Part of a small language model's weights: MLP 256 SwiGLU, 3867 steps.
Each number is 200 + 40 x the weight over its row's rms, rounded and kept within 0 to 999. Layers, rows and columns count from 0. The size before them is the row's rms in percent of the matrix's.

# layer 6 attention query, 64x96, rms 0.128, rows 14-31, columns 0-95
105,152,198,165,182,202,250,159,188,227,193,193,218,220,203,220,165,215,218,255,150,148,289,139,176,202,230,191,238,221,197,260,159,208,202,239,127,162,178,189,229,165,186,190,160,228,143,124,178,90,180,232,166,186,240,217,189,164,212,199,137,229,166,160,225,162,229,171,176,233,181,257,231,205,201,160,208,95,118,196,217,254,161,136,171,212,232,116,186,265,154,224,203,241,279,175,231
084,178,260,184,157,239,181,218,207,197,214,186,147,119,192,157,179,210,216,188,170,138,182,196,186,158,134,117,177,252,209,213,263,138,163,275,168,203,187,204,193,231,230,234,180,205,86,184,199,223,223,201,230,240,104,167,195,164,182,228,287,242,203,201,208,204,150,215,175,219,201,158,249,295,237,212,173,209,165,224,200,213,201,247,120,261,249,183,248,164,207,163,179,251,167,175,279
094,192,123,176,227,252,231,159,269,246,144,220,221,141,167,237,175,184,275,208,213,218,184,108,202,177,220,256,148,173,244,251,262,182,128,190,200,254,166,300,164,228,151,251,232,259,184,239,248,197,153,213,193,203,165,156,242,201,232,179,166,259,188,192,214,184,238,128,171,237,275,211,255,215,220,199,205,262,221,215,189,220,257,166,201,131,224,198,187,195,224,209,200,262,220,150,154
103,181,166,226,182,252,231,212,248,213,202,243,160,234,140,201,212,213,213,197,150,214,199,146,227,137,176,189,224,286,167,215,153,201,253,175,281,221,267,191,273,180,146,255,186,216,167,141,183,256,161,265,213,154,147,202,147,182,224,162,234,246,181,238,146,173,210,205,186,224,157,226,269,157,221,159,249,155,253,297,183,235,197,223,221,159,105,225,234,220,156,161,166,224,237,221,249
082,172,143,146,172,224,149,255,130,221,165,210,241,141,151,195,223,262,229,253,168,164,185,140,222,245,175,233,199,175,242,150,189,184,214,170,168,213,218,255,237,193,233,148,215,231,139,146,228,123,166,216,196,206,178,195,204,179,204,210,197,166,190,134,196,293,225,164,147,208,192,224,215,178,161,217,108,189,216,178,133,244,293,217,212,155,202,199,140,120,191,244,218,234,238,228,105
090,218,265,207,242,142,181,248,154,167,253,142,196,190,180,224,224,176,176,182,152,205,207,180,194,258,197,239,162,206,206,231,153,274,176,243,260,239,224,259,145,230,284,183,199,191,274,199,177,248,228,172,264,214,270,202,296,187,163,220,201,194,169,207,213,229,130,240,251,253,239,146,118,218,217,213,157,182,230,106,161,174,203,273,217,179,200,212,214,177,197,200,169,208,159,289,195
094,239,221,277,232,209,158,177,165,180,223,135,193,132,195,216,208,200,176,228,198,200,115,201,222,181,221,145,164,179,209,178,218,170,223,238,260,203,199,251,224,212,186,183,213,165,161,262,228,245,260,155,233,234,229,230,146,294,184,216,267,156,130,235,223,226,160,138,232,175,132,173,231,202,157,238,215,191,187,236,145,187,144,180,159,194,271,167,163,286,212,215,231,96,164,266,189
082,153,120,254,175,139,181,205,231,208,295,162,177,183,232,241,187,205,183,177,186,181,268,225,200,242,199,166,249,225,254,178,202,201,173,175,231,214,194,235,160,235,180,201,174,138,277,167,160,226,192,210,150,297,136,187,246,181,197,298,222,156,193,197,217,178,167,207,218,216,149,216,208,161,244,162,157,283,153,268,215,183,218,203,243,253,164,201,194,139,214,163,199,248,114,154,135
086,154,183,200,205,237,199,171,192,175,180,240,250,248,187,152,172,174,203,178,250,184,216,209,187,162,265,208,190,253,211,251,215,245,201,195,177,249,178,166,200,214,217,258,284,125,164,194,263,169,213,172,235,232,192,258,233,211,183,179,157,112,175,169,250,201,145,154,252,259,302,243,207,190,237,197,227,152,359,211,160,219,246,236,228,217,202,222,200,210,193,189,255,211,208,264,249
094,220,129,251,181,232,183,202,198,239,179,229,241,160,211,186,197,223,183,190,229,126,151,244,247,143,145,206,239,163,244,230,186,182,192,181,205,183,176,132,229,182,227,195,154,174,135,193,179,220,260,145,257,181,198,185,193,230,195,177,127,301,75,209,163,218,225,153,202,218,148,239,220,212,171,154,239,160,102,154,223,207,163,227,297,201,234,199,223,199,134,157,193,152,173,241,217
103,229,211,238,199,213,215,243,151,188,217,250,206,203,183,182,204,223,226,244,208,207,190,249,144,199,247,244,223,241,221,218,170,241,277,181,178,263,236,195,162,217,162,253,196,116,125,230,181,151,246,172,242,188,229,236,194,251,215,281,280,200,278,171,162,207,187,291,216,182,254,168,228,256,108,231,236,247,244,240,214,140,197,211,257,193,233,150,201,205,227,161,235,134,157,234,263
088,206,168,180,208,227,281,221,177,244,118,209,237,244,193,202,197,218,279,205,224,222,206,133,253,203,174,225,242,239,128,191,264,150,133,176,161,78,171,229,277,123,173,260,149,242,213,147,187,191,220,184,188,170,168,153,234,231,146,196,161,222,257,215,249,184,207,160,220,229,188,265,183,156,219,156,207,224,200,214,179,191,184,214,173,173,167,203,235,175,216,235,189,197,261,307,229
096,200,145,242,187,120,211,189,259,176,250,206,217,172,220,222,199,209,260,239,163,221,194,238,220,199,144,237,101,246,214,181,169,153,180,240,238,201,172,220,142,214,240,149,204,238,197,175,196,174,182,233,164,292,271,187,210,287,219,178,217,211,203,100,175,306,180,229,167,268,261,188,140,152,190,166,186,221,222,209,217,113,252,171,223,230,161,221,187,274,216,208,237,202,173,186,197
091,174,205,268,162,214,268,166,138,172,209,259,164,114,204,158,180,192,211,181,169,269,259,236,213,148,212,189,228,182,203,195,201,229,168,154,206,186,193,119,225,204,217,137,240,220,225,110,215,193,208,158,161,182,223,209,292,247,167,221,261,149,209,245,272,163,235,103,219,216,195,151,159,241,214,244,212,251,184,183,217,257,188,141,223,230,201,246,175,165,109,229,168,195,167,156,198
092,199,205,190,214,220,241,182,173,269,129,179,221,257,206,265,165,254,213,137,174,242,239,114,239,161,192,163,165,196,232,228,214,146,255,235,167,301,150,210,175,195,296,264,196,165,232,148,244,200,156,268,296,180,186,154,178,239,211,240,213,204,241,249,157,211,204,168,213,188,217,202,171,212,232,142,264,198,207,246,191,172,227,144,162,125,188,222,229,184,200,214,196,244,212,179,267
085,209,231,312,249,135,242,201,167,197,230,148,181,195,170,133,220,235,161,218,211,330,155,198,201,250,257,268,138,170,155,213,221,169,185,185,160,226,180,119,123,229,249,147,266,238,183,202,209,224,235,197,233,201,159,112,213,232,165,192,222,184,187,225,244,134,197,185,243,187,206,205,215,198,227,158,141,212,208,235,175,211,239,161,260,233,206,127,169,186,158,213,194,202,219,207,250
087,185,234,192,179,256,250,163,235,241,239,242,232,178,199,222,172,189,211,237,177,153,191,199,213,102,209,187,201,293,262,173,252,143,173,173,133,156,255,215,173,187,227,287,299,222,268,168,153,168,180,145,215,212,207,183,233,102,197,180,261,219,191,225,189,154,237,203,192,285,262,187,161,203,154,130,204,145,146,181,188,190,159,181,186,156,156,193,192,175,144,237,183,205,220,219,222
107,251,186,200,210,159,323,141,216,239,216,233,143,157,179,184,178,171,199,132,233,226,176,253,280,258,204,256,175,203,172,183,206,196,111,168,180,176,167,240,246,259,281,202,253,203,254,199,220,186,134,186,216,153,208,231,179,160,222,214,209,173,299,141,179,175,225,182,193,272,289,188,206,246,208,184,181,218,227,191,192,140,231,240,197,235,199,201,190,259,209,267,243,237,175,170,193
# layer 6 attention key, 64x96, rms 0.131, rows 14-31, columns 0-95
077,220,241,197,221,220,188,195,171,213,229,154,248,225,293,173,165,182,185,166,198,197,164,245,140,195,145,200,194,216,197,122,278,222,203,190,214,238,198,111,182,274,198,214,235,162,195,260,236,256,234,106,157,151,247,207,177,151,216,194,218,136,230,195,220,165,212,202,188,182,190,213,233,182,175,218,139,278,279,230,227,188,290,236,218,235,207,229,220,193,249,126,179,102,137,197,188
122,177,192,275,211,174,197,208,164,180,286,172,175,196,215,238,179,169,150,192,199,223,207,214,190,215,255,264,202,139,196,190,230,252,190,150,216,200,213,210,140,230,156,167,230,115,219,229,259,195,229,105,219,236,255,213,221,208,210,231,249,161,134,199,253,157,166,227,260,149,121,149,184,207,140,254,206,226,238,193,169,143,146,192,300,193,262,192,137,195,197,178,207,147,117,223,197
098,162,247,138,216,215,206,224,187,214,240,253,240,204,110,196,184,211,188,224,127,171,224,221,160,163,241,105,184,265,199,146,175,167,285,221,110,136,200,179,227,189,195,212,231,210,185,144,181,203,154,175,207,224,247,231,168,184,186,235,148,204,179,210,231,189,211,226,210,158,138,192,147,112,315,192,237,150,127,135,184,175,179,231,220,211,195,225,214,125,182,239,194,212,190,268,185
096,195,115,242,231,252,199,193,198,156,206,156,226,175,209,217,270,152,145,102,241,180,175,210,219,196,191,214,181,181,223,230,137,205,134,245,171,263,143,212,203,266,245,149,229,167,253,174,170,265,262,111,262,198,215,193,246,253,164,211,230,168,183,184,262,147,146,188,196,240,218,143,224,242,200,222,173,260,185,148,260,198,136,175,235,204,168,199,153,215,200,207,264,198,159,200,257
103,217,181,179,187,174,159,237,225,133,253,227,179,198,199,179,142,154,159,190,243,257,189,146,199,242,252,223,157,182,141,234,267,196,205,180,194,254,150,190,154,183,240,137,163,112,282,251,219,212,187,201,162,222,227,246,101,144,183,255,200,213,153,223,235,186,175,182,218,253,162,164,221,195,169,278,174,252,163,207,185,101,211,232,245,239,241,230,208,194,189,154,167,108,175,212,185
080,174,144,188,225,195,99,216,214,177,185,225,212,176,225,234,186,210,298,205,268,282,181,197,225,229,203,214,210,220,203,161,164,176,195,205,155,230,187,165,210,154,181,186,168,216,195,154,163,142,239,273,245,228,115,202,285,148,170,190,246,234,226,239,127,240,234,163,170,241,128,202,114,184,184,198,195,209,143,237,229,225,216,140,102,227,258,228,247,242,152,171,203,205,229,176,222
091,199,218,187,165,189,280,209,226,187,198,228,238,205,136,171,214,209,250,208,171,151,188,166,234,157,121,179,238,246,190,228,162,213,222,210,123,233,223,199,233,144,124,218,218,287,152,201,146,252,182,250,183,125,189,219,178,175,223,192,124,243,223,185,228,175,269,204,162,169,176,221,225,155,174,148,217,124,162,227,257,237,183,169,220,174,209,142,180,212,159,119,141,195,295,144,241
099,228,215,151,162,217,191,126,250,220,99,214,250,256,196,171,208,244,235,149,213,162,123,149,196,183,226,192,223,192,172,214,147,158,242,192,202,158,210,235,231,160,220,242,197,188,201,201,209,171,166,234,275,189,155,165,160,180,208,129,174,228,210,317,153,172,251,188,158,196,222,239,194,198,277,153,225,196,229,199,181,167,144,193,235,122,199,223,206,286,211,216,196,276,259,154,267
079,268,228,171,224,222,192,235,205,259,149,172,154,210,211,257,179,161,192,216,162,161,195,216,168,219,222,141,226,156,165,246,99,117,225,197,156,224,199,179,227,240,150,208,223,185,169,250,141,194,225,226,149,157,150,147,193,205,166,285,188,215,239,209,179,137,242,217,212,145,206,134,199,194,161,177,224,241,197,298,257,112,173,202,129,168,216,179,209,245,119,154,225,202,159,234,203
093,197,211,166,189,162,243,150,245,179,242,206,150,175,182,229,230,160,186,143,162,185,186,166,183,233,133,208,214,205,216,246,221,264,270,195,141,218,178,239,203,263,143,254,181,163,199,285,218,155,174,224,184,187,196,224,244,197,195,213,252,160,234,166,315,205,155,225,158,221,170,152,215,186,191,246,122,189,223,237,184,236,246,218,258,249,215,234,76,267,243,222,203,261,196,207,139
097,250,187,183,201,271,206,187,204,202,221,183,181,198,242,238,208,205,195,223,169,240,209,160,243,202,212,192,215,211,135,227,208,236,213,247,178,132,227,139,202,189,166,226,199,263,197,187,165,241,168,261,130,195,176,161,217,243,156,197,147,199,214,296,231,107,273,151,226,226,170,289,270,211,233,136,223,194,184,222,218,229,297,113,200,121,129,232,223,228,180,213,219,253,245,159,187
101,190,213,234,263,240,254,214,189,182,259,180,164,187,156,198,228,165,145,154,175,192,200,249,213,186,192,255,210,115,199,227,240,259,244,134,211,249,153,219,188,274,264,195,188,187,227,275,207,234,160,183,220,264,190,208,169,221,189,203,299,174,133,178,239,172,173,131,217,165,181,153,218,236,148,267,199,186,185,176,213,133,158,211,181,271,252,256,161,173,199,210,252,211,134,161,124
096,142,146,205,178,214,134,175,157,186,241,206,182,105,173,153,161,191,191,153,242,153,215,274,243,212,205,191,284,151,160,113,232,188,283,211,259,170,256,239,175,213,208,163,222,129,234,188,208,175,173,210,261,205,180,263,221,129,175,160,140,183,221,202,207,188,142,279,147,182,165,225,248,209,185,180,218,248,192,243,173,183,187,258,194,238,163,237,272,221,212,162,164,166,224,173,168
087,244,251,171,230,276,150,172,181,208,169,155,189,203,212,221,165,225,234,221,186,133,172,231,184,239,187,198,140,223,184,186,197,183,167,256,213,220,120,275,272,157,189,209,300,248,190,248,149,144,228,247,242,194,235,182,173,158,234,171,126,187,190,209,190,257,225,156,276,161,240,261,181,122,181,144,169,145,198,214,200,163,196,205,165,224,198,164,206,224,203,261,234,275,244,267,237
093,183,145,236,205,216,146,224,195,162,202,111,178,195,96,197,241,138,220,232,230,213,149,280,227,197,222,270,161,205,192,243,215,256,135,178,205,128,270,196,223,244,162,124,192,190,188,190,246,210,168,197,156,223,238,226,248,136,190,189,275,200,189,205,239,144,177,194,243,133,225,169,182,205,176,180,243,234,133,185,286,141,183,263,157,169,195,236,196,215,188,191,166,224,203,271,233
090,162,171,149,195,226,156,167,138,231,195,149,174,157,296,205,225,174,209,273,213,118,168,206,235,152,150,157,207,150,176,187,178,137,168,249,201,171,239,269,231,193,207,211,180,165,183,201,248,189,241,259,172,240,265,217,157,144,217,209,197,204,214,176,166,226,287,204,165,251,238,196,247,190,169,255,244,187,128,185,295,178,191,215,205,291,154,232,241,203,247,186,246,252,158,224,218
089,195,212,278,241,195,127,202,160,175,203,186,157,125,215,214,156,195,195,150,239,218,178,206,174,191,219,185,234,197,221,172,202,261,178,198,222,249,170,201,246,252,207,129,161,196,92,280,194,163,189,145,126,258,152,192,208,271,205,172,171,228,174,188,224,216,175,282,251,125,144,138,218,220,204,204,192,158,169,253,213,161,230,197,268,210,267,233,250,184,165,146,194,187,145,232,137
097,186,265,176,265,231,143,202,210,200,224,182,166,188,190,238,230,230,218,231,148,207,157,144,220,155,228,175,243,191,215,164,170,208,201,208,233,118,227,255,232,155,216,246,199,160,105,184,167,204,267,205,279,242,210,170,185,180,217,178,156,158,92,186,167,201,214,221,165,193,183,175,276,194,231,225,182,178,225,274,249,248,194,222,146,125,182,201,292,113,149,183,151,152,202,242,210
# layer 6 attention value, 64x96, rms 0.1, rows 0-18, columns 0-95
090,239,212,219,131,170,212,205,179,210,193,143,153,196,235,253,163,184,171,170,195,331,178,253,201,225,116,184,229,157,187,129,226,214,198,250,194,269,197,241,196,203,164,271,166,145,262,177,192,240,177,222,232,174,141,197,171,206,187,293,184,167,233,212,161,278,280,241,187,210,211,183,199,133,248,161,219,185,253,255,217,240,233,198,193,150,196,168,153,266,246,247,158,192,203,193,172
089,142,238,220,196,206,233,168,140,207,183,307,211,248,112,145,183,218,196,223,191,205,264,280,185,171,271,227,130,174,239,82,174,140,167,245,175,224,227,233,175,183,218,219,265,219,225,190,200,155,170,149,238,169,158,219,208,281,214,207,267,184,185,160,205,244,200,156,199,204,151,226,231,193,316,203,176,231,227,189,251,195,201,196,202,216,213,240,200,169,186,191,273,202,168,165,206
089,187,198,241,260,275,232,183,108,221,168,187,190,132,230,181,223,237,217,203,255,165,196,176,274,228,186,139,223,232,245,123,237,129,210,257,162,241,232,163,139,165,184,216,264,214,169,157,280,154,137,172,271,175,149,220,134,256,269,260,220,191,137,181,232,204,157,208,193,223,183,225,202,231,133,216,205,182,204,245,202,172,170,218,217,217,218,270,221,198,239,177,170,229,186,251,180
109,168,153,221,219,208,211,216,251,177,160,240,223,185,215,251,229,200,222,172,252,262,161,211,172,260,221,209,198,210,240,141,202,231,204,181,313,237,160,169,153,201,242,261,218,216,226,326,199,220,200,198,219,226,253,208,155,141,238,201,241,134,155,205,187,138,228,200,154,190,222,199,230,199,182,194,120,167,218,169,152,249,212,91,208,225,254,170,255,253,225,170,256,262,172,170,155
084,189,211,158,223,217,214,189,234,201,138,227,137,172,132,134,213,245,154,175,144,270,241,210,220,182,192,182,191,183,71,154,208,218,149,147,179,149,151,247,254,197,192,181,121,212,175,167,187,195,263,237,242,158,219,246,181,199,225,179,242,224,243,161,229,181,189,143,181,218,186,182,280,182,178,181,152,239,227,167,264,195,195,214,150,173,135,191,244,171,203,269,270,223,237,275,156
112,261,256,200,185,188,273,228,179,232,256,214,169,264,141,260,164,234,157,285,152,216,178,189,266,154,205,229,166,179,230,290,183,237,206,205,244,198,281,207,205,219,169,284,170,217,121,173,194,254,166,249,247,194,142,109,174,181,199,130,177,182,180,224,172,191,231,207,179,149,231,206,237,226,162,218,223,186,143,173,191,180,196,176,223,169,189,141,183,190,123,207,132,196,170,167,242
086,153,189,200,207,195,228,156,208,302,222,315,209,235,199,222,175,185,221,159,157,153,244,225,156,190,194,197,196,202,155,177,237,255,199,245,154,257,219,181,257,213,171,179,155,134,155,278,173,180,246,168,204,206,209,165,91,152,227,144,96,146,209,136,224,184,193,205,198,187,172,160,198,169,239,160,111,193,182,202,198,174,241,176,208,258,187,222,189,237,201,188,220,115,246,213,176
094,260,241,215,208,163,250,245,141,181,237,206,195,221,153,201,189,263,143,194,192,174,229,211,186,200,267,220,153,276,199,272,226,160,135,138,232,135,214,168,206,155,226,228,238,226,288,135,157,215,241,212,252,196,169,169,243,260,197,222,133,188,181,213,220,183,225,164,217,215,265,195,202,181,133,157,274,244,246,216,149,171,194,237,146,204,215,107,263,156,188,245,209,192,193,234,253
088,212,243,197,202,245,229,173,340,226,144,227,169,164,198,147,184,171,212,246,265,143,259,196,190,178,267,187,205,163,145,245,264,134,188,219,171,148,170,140,143,216,214,202,256,207,238,170,230,222,163,252,207,216,151,249,225,222,197,228,164,157,152,178,144,181,148,169,246,245,136,240,214,216,187,164,176,185,195,171,186,155,257,250,240,154,290,151,190,209,233,200,237,216,218,242,195
103,192,190,250,277,192,170,207,170,159,137,181,210,134,236,190,139,196,189,166,252,220,205,221,178,187,188,163,198,211,216,248,239,153,142,176,227,121,212,188,188,167,301,95,187,187,263,213,176,145,192,169,293,278,264,210,177,294,245,195,238,204,165,138,200,137,212,194,209,185,194,220,237,171,154,173,169,144,204,133,176,222,180,151,219,231,207,196,179,133,212,141,225,181,210,188,173
095,180,153,214,225,206,157,194,230,225,177,237,193,126,251,230,234,217,214,162,220,210,232,196,175,186,184,199,217,231,307,217,223,191,214,167,238,165,168,315,166,256,284,222,261,232,274,219,242,126,156,185,211,203,206,238,277,175,206,169,172,207,196,144,249,202,203,179,211,173,195,195,265,186,210,241,204,137,210,234,231,157,225,207,242,272,201,232,192,299,275,240,210,203,262,229,130
100,205,260,132,271,144,251,226,235,145,189,165,179,236,181,216,222,235,220,198,209,187,207,247,209,94,178,200,199,132,225,220,148,233,261,231,190,217,247,171,139,217,200,182,193,247,124,121,233,190,156,179,197,199,178,220,182,253,142,196,200,140,181,193,235,210,211,138,203,225,199,158,152,227,272,202,135,233,265,130,211,210,246,122,220,254,222,232,194,204,221,149,213,267,230,235,129
109,243,241,231,159,205,190,209,203,237,226,230,174,151,247,198,144,192,197,219,249,143,201,233,169,174,183,201,221,201,155,221,194,195,205,172,186,158,214,105,207,217,143,221,286,212,230,197,145,144,256,127,225,143,172,204,180,209,287,270,256,262,277,168,181,258,182,232,224,229,129,229,192,136,158,179,271,204,207,200,181,268,153,200,177,167,211,208,170,173,187,201,198,165,171,203,329
110,171,199,213,171,127,182,245,174,231,230,251,193,206,251,135,177,195,217,170,219,143,238,148,167,177,154,150,247,196,135,121,205,196,203,202,192,227,192,261,180,221,129,282,233,175,145,165,253,201,148,242,213,197,252,295,164,280,247,240,206,212,199,227,153,261,172,208,219,181,175,170,225,251,264,208,178,169,228,187,206,231,173,183,274,216,194,249,231,187,307,244,258,193,197,224,235
095,256,244,220,188,159,183,222,178,244,190,103,232,181,173,159,165,158,215,150,236,228,150,202,189,150,171,246,148,278,164,179,209,184,175,255,262,163,157,280,150,224,201,215,256,246,193,192,193,155,155,167,183,201,195,167,225,179,272,160,229,193,220,190,191,150,146,262,166,151,105,213,200,165,281,158,162,97,180,229,201,174,177,273,255,177,205,197,216,243,237,216,182,244,209,227,209
086,175,191,259,206,148,170,282,187,244,200,272,166,232,204,210,225,192,187,125,193,201,211,157,229,215,198,286,137,231,225,250,296,191,177,293,168,97,237,155,222,191,169,193,225,209,168,151,184,293,273,197,182,205,176,219,196,149,172,177,221,216,242,226,180,144,221,191,271,204,252,228,225,232,199,189,173,240,257,216,200,225,256,213,161,183,135,216,201,252,190,222,153,208,249,216,137
098,222,184,188,267,249,199,173,125,269,220,225,202,196,147,151,209,198,194,108,303,266,256,213,295,230,157,243,182,130,211,220,183,190,190,228,210,157,185,202,196,225,166,205,185,201,183,220,208,217,103,173,176,96,242,204,159,200,228,136,181,183,242,237,210,239,166,185,208,111,209,244,196,175,187,185,232,243,235,179,232,159,219,168,154,156,271,202,213,199,217,228,251,215,238,268,209
098,257,206,183,237,205,256,240,152,276,192,156,170,223,233,177,215,147,178,173,186,232,258,179,218,238,217,240,235,204,142,126,204,244,200,168,172,158,163,111,185,242,191,210,230,232,202,146,162,223,168,201,241,160,251,268,263,259,204,240,164,277,246,268,208,124,186,236,152,222,168,201,279,155,230,183,127,142,203,200,226,261,211,172,213,233,210,153,186,182,191,168,229,181,286,200,234
110,341,187,246,155,196,215,197,193,235,218,193,177,229,186,231,292,238,164,168,210,161,165,210,247,167,216,224,247,264,175,242,206,193,204,172,229,196,233,266,195,172,198,174,190,213,218,176,180,177,246,240,263,218,224,179,170,219,147,173,233,240,172,227,176,190,196,270,207,211,284,163,310,195,163,186,294,192,266,204,234,239,150,170,164,142,167,197,175,176,133,176,252,219,197,179,270
# layer 6 attention output (transposed), 64x96, rms 0.133, rows 0-17, columns 0-95
090,183,202,294,188,165,209,245,171,173,183,183,103,125,197,177,230,192,179,157,176,289,198,261,172,236,194,194,150,229,140,186,159,217,146,217,191,246,239,259,142,196,168,231,238,179,266,279,137,224,152,250,178,175,196,178,233,165,209,177,196,220,304,240,199,195,241,170,303,233,218,177,223,231,289,159,215,209,145,197,172,195,161,156,161,171,213,220,207,161,186,204,182,237,183,181,227
081,138,195,199,219,268,220,220,201,260,237,267,227,245,190,219,170,236,250,297,211,188,244,205,263,204,154,265,181,197,227,139,196,168,168,180,240,189,189,240,207,196,226,255,269,173,193,170,197,222,221,202,232,200,200,130,168,265,170,191,189,241,203,156,243,227,159,225,140,170,95,219,272,181,175,140,173,195,179,223,231,228,236,180,195,211,239,216,256,192,162,262,208,225,90,119,238
094,238,167,222,209,318,146,213,229,228,169,163,269,54,257,196,220,219,218,200,189,151,194,171,253,166,200,177,189,237,171,185,201,204,183,252,205,227,209,201,201,208,167,165,249,200,166,188,180,157,225,193,173,218,173,192,222,222,250,218,245,263,130,168,180,228,136,221,168,135,185,170,264,271,262,202,172,265,172,270,238,156,239,165,170,228,140,209,218,212,160,249,218,200,194,250,260
104,166,190,138,224,178,212,184,201,176,165,224,260,166,219,243,259,290,218,192,199,249,193,183,184,229,198,179,192,142,248,203,178,152,234,167,202,212,181,235,169,187,235,149,184,117,147,266,215,242,155,260,180,235,241,231,118,219,257,207,174,114,201,197,171,93,235,172,200,220,194,162,296,249,190,172,232,235,212,200,228,225,208,138,209,230,251,154,179,175,244,171,266,129,177,146,231
084,167,220,211,277,279,189,215,149,250,143,186,121,225,221,194,240,206,205,205,223,224,237,212,239,328,112,218,211,163,247,167,183,154,202,137,103,191,183,227,240,220,157,174,240,217,212,188,176,262,196,193,225,176,164,184,253,198,211,164,153,214,193,151,228,198,169,175,160,258,221,175,204,148,238,203,215,161,182,182,209,162,118,237,149,138,237,162,167,145,171,206,171,154,255,231,254
106,238,223,185,222,213,236,161,181,205,203,204,143,201,198,183,198,306,220,201,231,217,171,227,238,198,233,254,157,179,144,253,264,223,200,261,220,180,173,278,144,257,244,212,202,202,185,149,222,263,171,227,158,124,254,156,247,232,143,189,188,221,271,238,240,221,257,172,194,163,215,329,176,223,182,171,156,205,195,196,226,179,181,183,211,125,98,175,155,151,209,173,181,234,224,199,155
088,182,256,160,228,154,172,252,192,253,256,256,150,248,267,292,189,188,246,227,219,233,217,197,244,148,222,273,273,181,148,150,221,181,255,187,197,207,219,239,209,201,169,179,161,154,249,233,229,189,251,176,227,190,165,198,239,159,141,156,173,121,218,109,179,170,125,249,215,196,192,202,198,242,178,204,234,175,212,220,256,165,160,188,177,246,199,109,206,260,187,150,213,185,137,173,165
092,315,216,282,215,149,245,210,148,239,196,186,311,259,267,172,212,260,182,217,210,175,182,186,255,228,189,190,150,182,214,227,225,236,154,180,153,178,217,238,121,153,204,200,246,259,213,175,165,237,193,171,192,216,155,191,232,226,200,196,177,242,125,175,179,245,278,210,233,206,212,286,173,217,160,182,215,131,157,133,176,217,208,187,261,206,211,193,155,158,177,206,175,180,179,202,285
085,186,203,240,219,179,214,166,218,260,188,138,231,184,193,197,268,201,281,236,236,182,159,230,232,151,152,132,236,222,223,154,221,166,222,231,219,224,201,162,160,232,118,176,174,210,180,193,281,268,226,79,217,224,184,187,162,164,180,239,233,206,199,196,142,278,181,130,190,158,225,268,258,218,177,160,159,185,238,191,133,245,268,259,227,131,216,215,225,197,166,262,167,196,192,221,223
101,230,115,234,143,204,196,254,223,211,160,154,356,174,258,245,166,255,179,227,164,179,190,219,189,181,128,160,197,211,280,232,253,223,220,156,228,193,216,186,207,188,193,241,196,119,232,254,220,188,193,209,233,250,194,206,138,244,231,264,154,193,153,155,209,207,172,206,208,193,202,204,222,157,244,189,257,159,190,193,284,141,172,195,236,203,200,203,181,111,220,194,256,168,247,232,229
088,192,229,219,188,249,147,278,187,162,231,185,158,200,199,212,207,185,252,228,240,179,125,179,144,170,132,176,190,190,250,198,177,168,114,192,198,231,180,282,269,215,190,146,244,208,211,236,249,178,246,183,202,281,184,284,227,189,197,210,256,144,169,222,209,123,205,237,158,185,207,179,206,212,243,241,266,179,232,211,211,250,234,225,198,203,168,229,292,172,192,252,226,137,234,276,283
099,235,195,210,134,255,213,200,198,214,249,237,134,246,210,203,204,188,304,192,119,234,163,257,230,199,216,210,165,236,266,185,228,156,179,166,159,187,159,155,207,253,214,166,270,202,120,181,283,198,193,221,217,213,269,197,242,203,128,237,215,158,209,162,232,216,146,132,201,205,191,180,218,232,275,117,165,151,166,124,213,225,123,208,184,193,205,225,143,268,180,200,228,223,223,208,178
105,246,187,223,185,153,161,174,242,204,211,169,218,117,203,141,186,202,125,243,263,187,245,247,216,199,129,162,168,236,194,192,163,240,264,208,206,190,226,226,179,275,137,225,186,142,205,228,205,217,200,216,143,204,181,187,191,188,241,169,214,259,191,151,166,209,200,253,176,100,101,219,116,138,180,253,137,134,192,154,157,158,233,142,162,181,261,189,246,216,208,200,198,175,147,208,160
106,150,183,226,174,293,129,224,173,239,199,281,162,203,159,169,238,198,145,228,206,169,224,147,251,230,214,152,248,206,110,176,195,206,224,211,245,243,214,177,220,233,151,210,165,154,170,220,255,276,248,233,154,227,251,204,197,217,217,201,214,194,186,238,159,224,162,224,206,152,162,66,262,193,166,223,220,153,195,236,151,193,194,201,169,148,263,228,196,263,183,196,276,209,262,175,225
093,168,243,263,208,229,78,220,196,210,240,181,247,176,183,223,191,223,225,204,157,231,185,152,153,284,173,214,145,199,171,148,132,185,258,162,245,237,125,181,197,151,199,231,249,186,179,217,173,204,192,204,201,181,182,186,177,203,227,255,251,157,280,233,126,202,215,152,165,145,230,285,96,253,184,216,239,239,211,241,183,205,208,245,182,155,250,203,285,190,205,220,236,203,196,239,170
084,189,205,238,154,145,219,188,95,159,183,211,78,240,233,278,251,241,224,242,194,222,184,172,247,153,176,269,142,189,225,250,162,176,227,274,133,190,249,166,185,135,219,190,234,216,160,151,199,252,170,189,291,217,144,207,212,137,206,210,191,252,183,193,263,210,217,206,177,205,206,204,150,283,205,190,153,192,276,169,189,166,225,216,187,195,230,158,212,191,225,155,174,205,243,176,227
101,218,219,205,247,180,177,224,218,220,130,224,204,238,235,190,224,112,193,138,189,180,209,146,218,253,134,261,222,183,188,206,131,179,240,254,228,194,151,213,245,161,177,180,272,180,203,131,160,212,210,186,91,188,243,232,167,184,186,199,136,215,232,177,197,203,116,164,186,133,179,237,209,236,217,150,183,216,216,76,233,146,196,219,170,209,213,242,254,243,221,244,196,144,271,240,223
098,269,204,242,215,205,196,159,218,202,167,117,139,223,242,247,259,233,200,186,187,240,274,213,185,207,264,205,171,186,266,164,179,215,274,167,187,228,123,118,217,159,144,240,232,256,226,242,188,305,229,234,191,239,210,202,234,192,199,166,185,210,188,285,196,240,189,167,169,175,146,221,159,120,221,152,161,203,202,190,184,198,145,231,92,209,241,187,225,211,160,203,210,155,237,246,200